python train.py --n_head=3 --n_kv_head=3 --d_mlp=512 --norm_eps=1e-06 --qk_norm=true --tie_embeddings=false --init_std_qkv=0.0226 --beta1=0.95 --beta2=0.98 --lr_head=0.00901 --decay_fraction=1.0 --final_lr_fraction=0.05 --batch_tokens=65536
Each number is 500 + 50 x the weight over its row's rms, rounded and kept within 0 to 999. Layers, rows and columns count from 0. Numbers have three digits each. The size before them is the row's rms in percent of the matrix's.

# up: layer 6 MLP up, 512x192, rms 0.171, rows 390-413, columns 0-191
# down: layer 6 MLP down (transposed), 512x192, rms 0.157, rows 390-413, columns 0-191
# gate: layer 6 MLP gate, 512x192, rms 0.178, rows 391-414, columns 0-191
up390 107:479450563527585473476525485494481489558468521432515565455518527430461473417425582509471535542515502596486564484554486548540469410460559516501483539516470480557513421512431573479500513610509527559546466581432446464493474500404541559468532521494536535554445467541448584536483595523390448491449482560464542388497506568551423520444468533434511480537570476561414467520477540485545496585481544509500535539554579531363464595571477530517510482458438459459543420579543462499470529477508576597564489535404483540526485562476478487571462488529544408459568466413468554611589505499486438487
down390 100:563600502418484421471411492438399434499483475464494414517473561573430533557587481493470474528570496536476455536497518570523434497509513507543487537536519344474489553538419468507454427549443534481476489545448540475469499536493530532524447522503483480476548494560460465531467431403448486568566486543584601499476510460397513510543527563620496523454523569421594580468552500445473425490484425489462510529526540637508474493504517476477555492409549533456475536537516537463514447441499398506458504558602612441499590481458486455523526514429581546505531406449547518466493567450546501555
gate391 092:481586494570489558539528502552534599475545567462495484463402499479428467412438485477495495420458556394463518519474496488533481449536534498529509416547429510563530515482538416556353585597498407501523587431501539508608393511539518514565513546438499482522498562425503584505507466552395548479536500412479549472516580508479567493599502534462520623556484420444515542548477513465491444532411478528453500536478571473536544499540504431423561551474475504502495547463453442515488454500384579520465479416438460505571535550484476484445570500524462508510572514459534459549453435568456439503
up391 092:473457495538401486618431562472456463573465501460615460519515462507473649426619501400489537495523509582540540508406458523543547418561479495440557585452538479511441538435508546500543486518556539440507517400496518479499532536478371547551452475505522433521550447493530474534521522425514469449515501422531474546464568539535526578494451464375463497482512507497364568413445511500410467558561526445484545436470528502547521519573559476572554444403485529555538532482433491537494468528590446535477569542506469460464542470490581495501466419494471549504516497466471579477425537565483514520
down391 096:501428503501457452483431441463568570491497498580518449591564594563497504518491438464383444478493493498462493556516602519478521447512482623455468431459426492531593537574515487455533472471385473530436414518542527484444493509474441451582489485512491526549537478401546501525495479464504444477452566516475516529500549588493461480400465529522582457440372561543590488511506488562551457468469463388470556527545430513456449469608497421521638470474416494436561503473508449535467535504454562540448518587521574580486474573461475510490520452460480490518528575469597489513581490433541522517
gate392 096:529574579482504414511583570522445494487468457524453549483528535446403451525514446592448495463442523495403513372434447526567546406542433468535527523525431487455459508483507424524482461539604548502574573394530484434493576523542515527524475518503526514573545476405546489525529361530433551501513453572471555478515507448522420441502492549536510475471522491396483476515462470481533456451414455473477460483443515469525557542497431652469598563458552472577406539507437483455473501491498530463513509451480589516467512540440454509563423515548496480447454494454421471522518449509457357477
up392 095:520467428435443458600380461562553564513472503500520513468409484511425490428506470461556523466578477594592383442561573582482577519386465553617515460488467510463482495561504482507473497539407417514546472464488531474505504484453444502501492488536498517516502467524488515457489572450540456454439445442476544405453491504484549524419537469547505448475536497620394459564542585431487475543432488536505561533598570475413464558477523488496468455564488503537529568520540368541521516522480511594429441458493496489571451585582547433519488500491554534499556513556490492395441526486515566501
down392 102:492560519505474430475480512537482535550391555440469533455537548601546559494453415518561546485564446572532473528509463548637462489540503516458551534507473423610426485485510566487515456594403521477482432608534530476590478580486540542438488464519503510446552470508489577551546574478538561456518537451446498406543440525530508464503569428493489435479453453457504498509496563544544444397501422492435521527504500453520518513504473467600363544505453546568584440575517502541506458523513465557493469492511531578471449353538502544518469569444473460490526552541596480435407440562454484532
gate393 100:611426496488507535524493468506555431520449594525450545484435508534529553587595503513484411544583445463497521474551532482549473534475505423511608475545544520559510515478409476505497539588514508518441528492483448566544499485473478530510605517418543485552536537501546425563522455624585506477531495442443503441513537465491422448450510527535519445453471539455494596412501573571528501506456392497574471530415528488509447459477511590494482448469526591468428465405542376563514451453508445547538489478539408505561554538477398450449528434378466482523564515518473602477519499501566523445
up393 097:539597484493587503479436433550432524584457425507494492468468528569548543460573561399457484463464539457508475499475482535533470515486531511432454384483502522518514544588553474561482602455565564471448506533446540506494411482473526492505468441422516479445527482462508498543451393513487422447520485531453513469536487531468545482515499562478662399542427488527514505385510534434589461519443501491553424547497552547560500496533437487438502411478438452570440492517515480456488568500606433522496501425567423550537576570519516549494504597541541532484372517501506517611560527475582559453
down393 103:503544538526457505538515444480405449508485460529520419454505430586513530471440478467590575537482516533529484525474639497494494516473523551468379564391437500493465487454548473586477380476439484506538500427557479423447442590412504566537437436480429474550534454502441503502470534504546526615449427512513560552463499457542512432478598466491480469443455509515487522597487429435503476489603552455510482512504454371512523487554434387505530530518459433505481511447567567462483511433489538447487522530438574556511509425496440488448583526558470518415500528484540542507576420371503497503
gate394 103:549519540578450532502539523470504459499525532494468546496383488443419501623526488559551567472476456519574467512519612515442467594565447452478558503538527525485511574483453468553482402473456489439465447543545594397472457552524408468532526492586524530556519517514405460508500477434482530516496461497560543477455524508487490439443432448437534501501470405539494457369516529569548503384473533535596458636540529538471443474516588501447505581556389465495455501532528501460510493570485503470492514497553414429598472479541443474558434531569511521443461506502466449461527570622513545447
up394 099:559515503545526503518499491451508543483421429411532510503558576558516514465532479410448460520501539508487472480456454482489442553476513584527524511455518584461460498561563511495579459466474486452426419482457462489541444470501622523527488590541571499538542616488418494450486535490560516605476497448487494435527518487531436477565434489537545546489540480631412513546481497442540506566534439569460562470443405604572500574545480496477492346453513494452499450543498526528533437405517479572591496452481588456389485523537561505447483483434528451496531551488589493456521475350438561501
down394 102:474516458535490414592491591562427472443435502547418355530461512474449563511456514448482474506498463491569546540492518558575528467488478475430411487539416446458466508411514455577502469543588498521502592505460468526529485612554464573521431530487420538510445460500491523541495464561425476474469525501426439535527498557610480496452523415446385479553432516459571480486521407513560501514529551415479510454544550523420488527475484465578607554484512509496533551629482420516546514464530426512496585478523481556494486563461587596590495527465504492510460440495512541458567520534597432525
gate395 109:581403509484469412595501519520453475446490654476496536501479530428487510456536536508502421510434546491455512442564538490575498463560535494457479405527381469523418477400509551499510513467529475459456432476509553470501483534523490449486437403543472556425451469510434509490519487379456459518490533405494505493496649468456530514543505547585607457542562503501531488529572469451473535489480448503445450537544496455581562541541457513513501461496483531485494488460516575522562482503569576496488438474550482459450569509570390575485460474567463515709478521455489479563440476534416522504
up395 101:542432573525480508481451599481581462503512565567530503502557485491450558541535609556461450443467507559545448436538444539607524442480521590505509482526413538539486492511489461498491472564532579475568509473459496480552530546428510555464515401524557589537449562484471378393523504480525388514519554528551550430502556469530408571526557452526505430489523475483465449463555491459497489575437538457538502459543502456599484471564472464545475502480529560584505494398421543520531550494501444414582510439487604474484533548480471474596469521485467548555417615600501517554477410432490546447
down395 103:540483508485365485520475559532484486499510521472417481523544455507482559618398521438499520510522504428458459589569408533479559453468517455458385550536587460520467490448550549547499453475405411491478449564514414517483549568453505429567565392386538597407559529469526463546575525407571451457471403485536468482494475555494497463446498510480483425503494512544500485510548443515510595497385499495521509480469536505442556572477541533475446514484428494492343499469451458530578506540507499549465478477515427554465533440541570536568488500520488425596445556475448517537460449483518443530
gate396 099:452568517556504390575466516495509477590422587516504465467556532533515559442515517498442497536520455550489460450555501529441535577495441449423468465548520520519447480502482557552469546476506481362529584516484564504344446467457485481510634513505521495442538438522531498457574476504496447601581577469526485505447400446557497503512491417558433584567478514542497507460534545527489530493417430500465522525595480565532548509499627481503504536444458517500570526586541587429511492489584465429547570503561488476547527472498459496531547552607498487514624465572460458530497584575537459519
up396 098:534489366541524500484496489416415495470449461509485463408432467481507523435533515477577434473454505434463461461460405446490488405499516586488532465522546461502511469453537460564536385494514467544482430463520406433537603517622445469526495468482577493489509570531595460556465517497526435518512497385482435542466629455462454478535539558510495562404556585494542519533484517488487477581457516505373536486442447511488492480512480522458411453587523650493483563541488532547526559499471532456505560510579507463454424455542528504486472549540462531492394547452519488464449430482508382504
down396 095:531603518477478531573475531525539515558444529428536471559509486555504475561436639594419531519456442491496496577489551508444547537520444438384492439514508548555533535506469480499513623525488412479537508476462580566390486492500504535502529535548468557504588543540549356524443412469484511565581541447493459503443520473512546543475503511586562515459435506441547435481454550573501550524596453541472495562529498470592516385514486485556492566504485564542397506527510605486509493508546497409522469548558433431582561481517524513418564483562454516561561459489417487484538489583531495518
gate397 111:492565450469444531459493504592442561537473507589352440434498407504522499504547557541538563489469542438584471443549538519634477564495504478516473542527431511436384543468453494415474578557523480374570492525447562515472508534541606475543533468521446511534485509562475505536430481494448525543538469521478527563508555501519466460577457479483514502448509595499470496564591535489462489471505430447439455511442546535503505554559590406456433488583423440496545482398617503521533475536501535546520482465456395537554441567517508472492488528500496488437587572521561457550558471384541482505
up397 103:473460525556437463491477467480541428498523530410575477575425534516434509471514432464480627466582360575357547461444433539391502463469471516544449454557487458533637556523463581533539409462477548540474531447519470521533516422538519496451500626512546465457453500518476513433517498480508524543496484479507493520432465519522469537523536434575468522512479502543589548523466455565514574469531623559496530572473505459488531456448497473499492495381556599483511541563485503417431476480490524458484448541480607530526463488494417481499459451445510541622452460475470616511539512483569489463
down397 102:481521545467543519479467542557481455430493455474604553503462508541568556497546460558427471543582521434501568558466619567440431514417601515557464489489503545515512428580527510603452549459518594610451355512537481516505562479456447519518482524471599523440422473579477541489508534500517549422544475433518448576516483478474562463528482607534590456565504558548506545495491407504469411436449564472512489560526560565507550480564420556443506524446531467453548492476508597457488467471439522461514482534516543510502459417485481486539477517539518558528482414432459505515545540516622419414
gate398 091:487547376471607449539560525526467536562515438538468517590519480402363461528474475567388408434510468474452469403541522490536391417515465517515549434581467437510522525505470534588454473517516481500486533549503424516500590544539505568490421513560543580478501480552609519464530533501505462503476481517531455590444596584523459545501525515559561497473439510472518473463447552534511502448538475569563486490517418591512540552413528488517496558505439544552488504487489535519525542516604539494432576407487458455477531399515526584439477469476536636535477509513545528394494523488461562463
up398 091:526446559501427487491509456527520423491432524558460479418530461578641586526526513560571594540524442481509506509505548467460528506433486511561537565508646611615489416522535421420580620493556484560441415513444515458482521403522491472530550519489519452468514521497469444448465420484536502477472509421511551513517479406531543491394497522416453464465557509519476487540545490454466505492560556477438509490495512483474490503540522504497534490492506438480501546522619592443431428549447565557549451557519514603527500471574546431528540517480508467602548619455585524537536441530512500524
down398 098:422484472499514475495490566588473530540537512492549569508490556654513468559501608476461508478515527484425419487492508565517474495516576536529465487521438488487468535501524583498566452437521453527533446475478574568554477558527541441532416517465533577530514555578433417421532471453555456521564445465561469414568406455393455494556543467619575547526522550583503462481459437588577510533476571539477452502467531565461490511457440425544541517550476448498554519522522426546516540574571513473484552561483489503465512492590553625524497439518497528374440569409451470470529524569520430507
gate399 097:480451497573540401490534456451541498417532470440520581510527423462514363580523578505552468529432532590494445417569486518501470454511518447415468509641487506483430447530542525518544482481513467481568444478510413523544612468498454485477442501558481452521471559565540535444460503473498535562494408510464517493459546471465392455550476501464477669508513450436484506533385482534534458446547486424554522519472496469377581544412508493541528502510544498462446543551527468404489560574490487549543553495535487544488552500575521503511469435632481531488489425521547392500555549492542520527
up399 092:458556592479493564520467546514497500546428513526487549488447588516530558557416520528508461527475482504555450565484448499450485587448510505539536496387500491489507505577450547435611497511531454535483514512494535528482432532487498501481477414540514513568509414472391447597492526569516443438528469438520435487614493460542436592538529469476456526441392482475455464413497590439467537490487584503542464410498517476520526532494447523385514476557400538585592495470503411424492343505585481528543513525527520435463448433487508500551506489431576536525462510391482511552557581563420455475
down399 098:522513595424374554343563492480434501500466517560500353478554455523533540528420442411592551416515498494431478522482473488454469544427504444470558533578602459513454523518457458523520466512488545522527495451531591417474454515530457495478377455438550503478557497438455519566558487530440414541500465500438507532469515603530429521531498519492546530529492376547479477450478486432442507475449576513516470541505513483479425565457518546445490488595513531511464568477478451490515504518562532503484617468487575508520522543517509471498496485423611504460468490462498656496456402446499544472
gate400 091:492479417457581491479522521471506487557392465555447446523482550526492523467505487465537443471489500589507563468514600501476477536558577496549502442455564438539473461549515474518591547439485483528455498489492484526551463530436511512498458491445497518501454548474538526399411446570468473579424545519357423539506531467521498425452409535523520474491396521444413520412476527452562360473515393451568417535494543496528490479579401526471545460489530530469500462534606501522497499618406496537500454504462578539494506411542596506421483545516538577544413555423585461489474484551548445467
up400 090:484453394512506500466545503551498471612440489535546503512425502528397517414482460539588528452526547409460467467469441486437466503539521512467456545497453426522466463510483476520571539450575514514438455467496510486506596527497490571569534461405454484516544582535517491456507485485477393553476549518425491481461535516541529421530371562443496544497316517504454458455535486559489416458461562421518469567457393418472560478490486474523443487548477497509500362460514475476481504506429408504484459489377609515450449567444464419515461445569516504441485517481532409534496540533588497503
down400 095:435496442564439534569457561426375535505504486531576499452516540516465469555528581544507407440478558526540486549449563493486477495439441448525441487498435464428479471429574473519439464511543527501580486563455452521464487628525479422491524547494484409468530555486537412547520469489551481532430528420459527502520464522496530398459500494453514527564480480462523537521546512466470526510568496375479490538646546484431657508497477544407456509576581565490447544521591432579522465581460428461508643510482388413531498476425507496505516503478523459491532543530518511507520534576522469481
gate401 092:414558488507495546603460447476507431502518576458509537404556543515524549461479450622448492578482467495509545444460539504488488564553440514537452521471485489540526529435581473464528515419524504512493510463521540479478501473518562508523533468514553463462484414567460582506467445536521499499550508488466445378483464477477573477555457455503508412425373521444568547502465503578491580374461458535598423520476474457427491568477421522490561451491567513489473584579504444532429471427470609525508561567479486414457582537469528372528456564448476596490533475521454457459463421594496569556
up401 097:496460499452467407469514534531511568514499435510449489486482545470474461514560556471512648416495503504464526511507416542510585502466559491430529540494465519463504465510447629574439452471522528593482501491547510471426531467434426407508498562432391532477502555502501427519565496473425455490565547555513516538457494469534478477428513574491450514570619539515440503498519517519471412609497514430459560474554474468515513400493568500480482509501459566490494428481523537402516562526499497422471436462522401578450470422421449558567537463550467469490483581431534515494530539442357353483
down401 097:550463516484347425550482549469511515533525487580441457546389543470432456484505522463412487534654540522457448520466626442532490555466494542464442522488460390511496401512471545458495583433400565425441470541595526532530498473393522558501442523526578472486472500439505555547396499467484460538531507513526428488503532427530535471503489502507589475516546447473419464543500407497568516484540486439498407501528480440517495515489536526460452554527564485468421580476512579547566388499459423503443531449592524497465527514562474595507492507475445517618523492469537573498472475533479458507
gate402 112:476573444502501514541447497466516482563453537484482528500558522489584554441535454505523409434552460561441487464490572496502542465426484543522320484502528499569514528511513538483509553496504510474470436541498508490466504584412499450584439611486482454540379468510540547489519497607508558505580549495529463506605518486519498434454570470470585546480557465503466477494611538541587581511512577528393512533581456497430492532449495498506450435524601547472486581505518436462574535483500495494462398356427400478499522438473487565538527473464481507511591464484583534422440448547541453451
up402 106:545386559516524475422517531484497516403520495515489437472434470554504516618472524474407565574477595451604515510472521535467471500484547548422588510472475560432451561530516414445496388502439532491556516498479555552521491477533513497442527406513486510467503518417518471551495534455578498571461504547400506481474537501526523562602494496607439487574429549543546500499454479552492472484538434374557475491456495504587471448591489444447475480465494476428552463504492443510423458540550456505509572479517628492509415488535467546519480431563528537545437463609440428509533484385417537452
down402 101:428399481492566514470570484493549516442483554484422508528448444489508526609401561497494492549573557541536497527517482490533565487591496575469585475576490441452546539470491467534544366446437526526484597535452482494547503379431517561478541550543499553473480465413504542509493509584527448428412442458493443546512418500443505469579453509548515542477525472475548532463473588493480501487560508472492512495514534484482468554460558441465540613478492401490470440467551435513485374570428564524501594582517505484633499498526500425515411487492483498504611457544406549467569514442453471457
gate403 099:465442516527401494484551595450575469498410456474518531488436555454524497536520508487480518551456456524500504473556606489366447521547575572520503509441474493470472547519603500480538482512452508562470565521542546462636534485549507523525482596563511495525439501447448510545589523464461480551441446473574552602481487449654468573482483450453447519503502503567566547557501469455542528561535535573511522471484555449589561487408476490455564508538521559514483546571459559461485570482473548572531529544522566601423519428570480480548504482472559472380477505480441538502556541589446620504
up403 101:510544403463546535512502515552501500509506501450508521517565494515492652430434477483452508473493549526511550467518529495509510561539506479534502504556515420506533457507457512476451551504543481493510509521480532653563469534473485470499457447527430560495562538487512578548468425520515447440602439557588463499470456502428545496506430615520493520451414534491453495399544513555430379479548497595546559529509446510484611502413548384489389456573553455556423499533503512498487446540480532514434508444460489468605557494504432507538488398616462470448552601425433484435537439433537546459
down403 103:434460551533515508441546486453509536454514441506470474590446582446578515544477535515551485601432464567569448497535456570467458500562533546446511559459534466455530529482540477444445579462460515478564596457462464435468526507560589546482551455446521587537505508521412541515528590520583537579398461466442539434536510448554571451589528392419472412487484536431452477550400536502491461522507518517462560410594465456495507532527517413461468482448489513427398511495464542419389425527508554480517474523525561438456406514500480376513546595523502554532539491483491491521536550528526516573
gate404 093:371546466533528534449515507545488478448412443563474548517437506485528420444432589527457514530588553534510582512436481607545506567457502481398512499498459507543451494517492457500532455460531577488443418514588492458538400595496458474582576486598488479527472534484547500452551459539504455494597422467512600511418462462565465488479426433453560497533517566434503565508458521597472513614468523519436447485550546425587476507509513448420468452549465506474450486543515546484559459396385559546523571456434576448504414462503493529455502478401505472483463504482493505569462462500463576511
up404 100:540523476482505379494471479438489460566582557427521569544503562385461568560484391376463481584446451532525502397507569506395482403497501528506531483540479529426474449466520435498486474463446519561518539490418477609534580499540525443508539479499519628524519438552435529510520504556517509563575596563420409552529535513426533604552565509499485502498443391607606454534530475438485495458503501472486551500425502582454500493526489521542489520538524547490440539498486505463430532494590436461493461514556441515451551526438535508478499480512491567533500486488517602519426478533409502549
down404 097:484496524486438507444493511591477424492491465476445563503429491605524443449524500481565422519511476495412536512563466471498504622480554532488439458481606493472543451562476504483592548483501523486476625454466514544472549438365507560559471607548436493462432494530589509520493491569550495501398586567507494495576506387499464542476512575470500500369566431478544490535521526497459499457434526546514507482546551442546482576553445451475469506495500461416474481518552471440483542443478448554509388484473439524417443420503543470466573584414563510483505520495551521450651469510451472508
gate405 101:473522617341435517436523541438452566616473564445529500542472506460480426493490491535509434483455452482458446461573516524515477457386490494482441524485463506471475499565483419479478543417504425453494483491369441466416528492416592534464491634500442493468531456506473456464488531485467424454417484456377471458437547559512468521500538563493507511469443554573525531457561479477544422549409475500479475554403508480457479516527505532496531448459506449562558476460538512515522530491565434465522549460488474447473433450489507475349495492490476472554584560504505463493431406401524590554
up405 100:500512490501518513527371495467525499455485507483585488494532425480458540540494563426490501477460490541500506642471428493540500558548546550498450495531542507511564424495482624536554466609453579522455484469425460571499546428617431561513455444526483512553534524502470416504514461504493510547531485568500512498604512518487481481478555489539424526577525346497476517511482474398416527564450442499526513518504493519521517549526557402583605514428483539528473483538456507471607396562484512524588454572530556578486516589565554584549549494488455489461458426471549520564560532549472382459
down405 101:532519479481433472480438464492538505473561535413431482620440499532389551479557562426466577488504469497561586583586449535563443529496509456551547621524519528497566504574456501509501476465399582459471432461509534567592517449503482496457521452527453503500527463553538470504424484516510613523614544494510469496581532511438529481544417418505428542501460516502489501530558484464544457503448470560571588511493599572533476511516451555522495467449555632537554464540512531491528576478487596548457480456570463464571463530528403564511519532556540400495473615539526571479471417511512447470
gate406 106:445507421473515550465490489481603449462448421585490518546578380491520532485585423416554477442550396466503382446486550507456477455533540468536501541534513470520508418475584476448521533417488525522432507438518523473546454530451525452523447423514335523460460582474502434548497514527489487418499542529465455609428505513448521458453463504641540470519501444480454533491525544496490517510487499582558447520539461502512527554527601436543403528517550539497594404463549530498443477466473444521385579509498435572538515521521541490503567496513451484539522422547501577546455618471499520478
up406 108:490503534422484512651526479528556506572417523522526522420497416484486501488548405549499547540498493530458458555625487505516557522462521471516544551606507512583574481492442578492508484430522542445512477395474523576477585482528478547451483458486485524493550404520442507497578589449459472467486496506453454452376491481602553551524563558544427480476532449478532470443461428522467547562556377519478487503528499537554536483596459465569528486433488460484526449617440506551536476513586463373540544511513545507488522528536497554390500492400460545442516531555488478529515414555409442516
down406 102:412511449461564489454471518484526503435448488472521491519477550504479468482518525499538446494590383392430474503579466480518435444542559445548614523514356507472495515494523431436553462571475480514514605558534520492447450397518527538577560467435392537460555554468411536602560509515491527541443561581610430506499455472405482589505500507506509492499515478473465511523481532447533488430450463525629501518514493487462483546449596524530443479472521566571491563442537431485499491459492512580435557431515502582436455501463464459499614515490472510512422442483437456489578580405506496459
gate407 101:544544535538472568536539496515461556470430571473470479549634417446566503487508523476623459436465484428387569591523458596513398431511449516494500582477499471525526453475383469463534526441427494466530538503553466469573432489527513584554500499526478442570456530481601404512542503519542550432474515382483546544498491541479571489426394481507566491562480503459433513441495469585503479536559534505522454504521497509552426490433517473541572436561481503506506537504470435497510503432422600608458484547383474557555472477520442497489469542544536492468475494479546452531563496524389580545
up407 095:424448522578475495408544531504529556513476521553518487439521514490418464468513459523591465522594560547479481514448464514474606536503389527562457469546455504513507564480572427401471488478455458505487567473553564409563567452355532459473525501581543567505534535498557553525502608516547451429452523427556474436494528545493569463531490564550440512602479472460542583479609518471478450515519627541532600574515445466397550475417472474520561579518490446502485532497558512524442609512526603408536476397524486461484526491521516537546450525490515448494477511512500532548477546521576482465
down407 097:502500490557521511518478435481435521490456403532577433517581625402569576420594570405542528452464489513447588477506429524484519566466587379559452542486570603487432512477488472471491513468484631439500490521532545463517436584482467471531612542480571500620406513555480478561474514524512523544493503517434523593517582562492553462523528448462528533488514557555486499519473610541521489452414535476527479527494371450465473516544497510490575483422561473402507476457604510531554495551531451505446514517450561511539577474509459422487516427555450508484479492501527528540493509446465457525
gate408 101:459521448461539550329483522446523532471542566544530619572426491500446586413495393412509443461529528497518469514527463484581527506472462545539465471534480516523562513504479410576532526483503501499592542490578587464433426429590473463587439547420503527543474405452515497471463570510418492505475439587544484481510570518567484537533500507464553468496527445555394564464500541556454549479538545551538473562474626404472528407517484495413397468477447527464475455480431474517463555429514499573478491502456449486538514555479506470432548566503528468452453529508477488549549501529530378537
up408 106:488513534539390484628502529553578535460445413417496426478516418478535415642576608521463514600532514484494641521471444440399469490505520517444557519491549545501499422493491525465520526508494503523467569443409487504520541601446470591474477459540512446518559557540507441492489508500524493456557501428548511556617398446461485451404485485479484546552547482471520387466502458450527465431448479474419512454589488547483490439470564513561579550424535554530585475541574480512558536551510492411495468496551515518433491478490518550557441453436471554523538479464534533449520544467478503447
down408 097:517519525514530446516573450471478487509490572495463398389527589483427376522512477439550561467407411505515527411556532459395507553509387428478549537506424454416469399551567437536538506492476483469477472526510622566557486577468580550484537489468470516461500497442560565608544484481480427525474458530540550397460489493461561536538425566540540492510525540516457517489513466501474436523513474534496547558496516432565431519545559606450582471502516542533491534538596517525499386561501464546588431457568512524387433494542510488569485521531494503454569480438494520542497466463534515416
gate409 108:536456521466438580456550543555511510488479364462440541497580486520455492504582517535437485480574572544450428449477502539529448517525511457434504417416490489480520553551558452419423474561570460479501511558443527427513545554626546448547544525525524513559469489590494478421519449500481521543524545488550477555507565486412547504501485486477593476523508510456399506479486424654564559525540440557605380496483478488483439520551500496473575570457543496523545482404501518630566406479483552513507419588546452519477480491519574459546442507530554572452534515425482441474523499581507488534
up409 107:506585498488461436452506557480438541538461547504427492515523460476530479578522523503485505484459534502649563500499529458464531555463501474584470454409472490464539410440486600555465517526465565537525442482573446469503471495454568587412488539575499440515457517459498563490486397492506435556455491557472585416525531564550477454471460603425493506503597546535496467445508532486500491531521517419442541517484554443505491462493549502435444436461377432460573548591397416488403490529565554503556517457439536533548496600482404511486493584532504409469502488534611545548503419456575436493
down409 100:564474487449457539473558454409560521530483516397534466562520499431480438536537539393459537556562511495512480431494419527529497453522497476580424559496538459469447479547534433454543569486463449450598559475506434357475500519498424486502425529503539486460494510518503502521452507538498453558483481547526555520518470533444504531567391512500591505513429447510390396457497603553477494458491492550498516486511465502545473495503514474672423577458471442567603539520415517512532510490571465468414589533502501467505559416441498487516569469545444509440545470537480375401411538569481471459
gate410 104:508488506467467429504501506437507541501424538532569538408563583532654510554426524550532506508487505460532524403445517514414504482549531442377513499456420469374453475448462411461583387521579452463495448519440463460526541599492487528495543481463487470538479447520515454471559391516519461603491469443463643519477549633459522474505458499472457457467468493508472407534494526546511505530570481470505549443477525501492467505509487450462501466508480483524523494470429510406470585510458469494472524500419394549474524535528471575500507489497531522486528490509617335588486473579501564507
up410 098:534478514502553485483426518548488508438516505530499539627434499544431393403439481548535599635517532496482523523525527551519448516522515541490587546455500422593386441455487579574494543456450554504421521495529561541572493536500511464539573562469430473419415496482480440558444541471359520455525528520559454540482490522482506560572605556510477468552455514504466535490471409399517423477405534592571512477510503513524581581542512529545500516537493485507456526473566457459504465556469538475546502426556468404534390499446570481539509558430449487522427466437463465472490510445449528453
down410 102:546383438537498529465573474599487463419496545427547452459471497465393440493488487424511544463533524429509455484488550498509483599474454568521510507520519509497474471427505483504536558488469474476537482410505453406560440528437584523463554477426407502554471440526513421419538516480543510503488525505471501556533530457541511495622537431450457455530609553492423536383511429569484477493507553519511510480503473495556521585443535405463551368417443436442501477517646457466447425567481524566509443471452505520463512542464533465499466539522558544483568418545536596447523522469619513461
gate411 111:538663502480548497479484461436485482519471479534525499500567403512508425552477482564469519447518598505475532557547476626572533458493592521510464478513480501503468535501446499507544441521433506539447546521521469513416464454616564428544507484385484529381477491568490569487497450503547528576567477546467513442588537572585474482599470512509473558458424515492545540489476546544452455453527484500581467439518592445452508473407497608505496516660448509461417531512488573563539525443507481535559509434451519574485578507575548458411483537547477529499502525450493561624503477537518488532
up411 107:467567578448539424500472565530524491533543489512522448529567519552548523461498583474526478412489486488445456448464496491481460508432576596489530550422623446484522521441490508472509425561463399463567431550420501532536487433536564517412472520518627386453465538535449481568502480591472494516425620507614480592496480646474436492498521477516470516581500507424429448460501463524430500474518445537498518468485450613494543544526487524552519454574477479469516468478500516486534548391506539463488573482532527528459546489543507431470570528541414417570561489471522517410503463444548528598
down411 101:509410542530525395527401476565433522484433497437524406550559449449493504444480474481537548452589531473557444451424604520466520536480423552532583519511477517529438462554549411548554404485439503592495433462537511396474447484530553529418448481428452399531436495493478496591465478444508482517428513485385532513432480489462460504466485435471488512488518506502557573471476473484523481448496396504392528619554503524445519475567501513560596484469472497539547531560431571518549524489500541472447505588474437474497602489423483494429420537598426466513504468493418507497498553575548506542
gate412 101:589484487426448543527560518495477452463578489515563444508569481520423373531520490358431498440524459491460490532483574488566528485470514501481480415481556486516381427521503630461450501547469511550423523480482577488578477481511523493403518567508519494495512503461473532500520450488560518561546441446472529567517490556464426508468613558480477473462528477473518423533579551576442580462476461535498582487490500562541445557496559412516538422455380465496504391466436429581441521531379467496512519440476448499592527494510507565493379525462445515594411446482492489522490488495525510565
up412 094:451459488560583500425502444557497507488580460562493447532499454484561550575508535604436406484553462512502505472455499482462493444450526547425492510472510564518485595467510429548563567492605537359593437541536489479435530541473507624537464464524431520451467519537496482480475496521503496424508523473535390457481540538516477503507543441529564571503488542460452518347495480480497481593455412503447547525505511485503386453608516591536541569474545516513493621450542531454532509503594545419444470563579468476467526580517490515513523498518509464550505523427498579509428387463434461437
down412 096:498501474484479548538534546391525478462581486467480420527520489441578443483596556517398495508508561507524577491484452498491530499536435421523585493598499404547517522491529450428465523411582532484477373459525491531573578500432522524496435597515483579454496545456569506512415394509586449446475577391564526501562530485474494493461503502513546515586613458527443511489533560513527567442560425500421560451411483446544494481495438486589466486516508507535485532444542577530472504405515435518521478489474539421503404509531430575481532484449390541511496476442483505502421583449553494546
gate413 099:407481556450517481535522529447480474538476536563546482423550471466447477495598522461420520487564467519432495588463458447525498495503486471475535416402593474559562483512489495522500483519567394518560517481563500515506478492461497502463650511504486532551546495568535557523449443529469473512498517501455562457519469441540515542456577485526503521388505440527440423498517524498469458457480466408524545454545440545475571434372460613551524521407546484679520485581533412572578513490433445581525505496593483495451472554463572473538448483358450533489476565442509472549534561459475517507
up413 101:542476467465483462532504561503519463513493505437546440535509515586576603664415514459474486537468563472461502475470434408519443409513487462460462491492471481475529507498476525442550503431430562419520593452446528438547499527417499498522561477507524611534435470602437453474533487520490513485601491537522476506475489515499520455489507466548442647534464424517420572487466563576547507480593495521480506518459492550529577528571536479468474460510473402502441514529463464540407494480563519460370554448435507418537499437417477395602539453484475509478473545547511451465470486550401603558
down413 102:537516480494523448511484525442466555459523448526566435425435523536430459474461530452413501458557459457524560534542425387477535488505411559541580459426543464461443450522603499423477577600382515504431568462490570497527537527497466524531425511508614524577449488526396524558525424533512527526518476507491384517458504475428555510579441525527488477476502535485445519514507444547516537498478513542550490507445446603522571430528547370467505522504529485449524456550574569485461408458512509476551434547510508502450441412451457498525512442508531540532585555452607556562507561442628493539
gate414 113:399592521474569525475489508435444602504446423481481536549501529340516530607524537503538559550536467505401585497568519472475507447577489521523513508438506525482464512547482498446534548410430477486464417496445480536474575439432459513520546544490493520514435542493447524548528472497547457458461623509425439540440479543580470536479425447612478523495468456565458433434512543471531481503584419452465529458443457476515512519511527576432516604425439547492467570487524425475540548631618452468454446445416562468502489529497498521460504512478562499467501513521501515423534554526543622531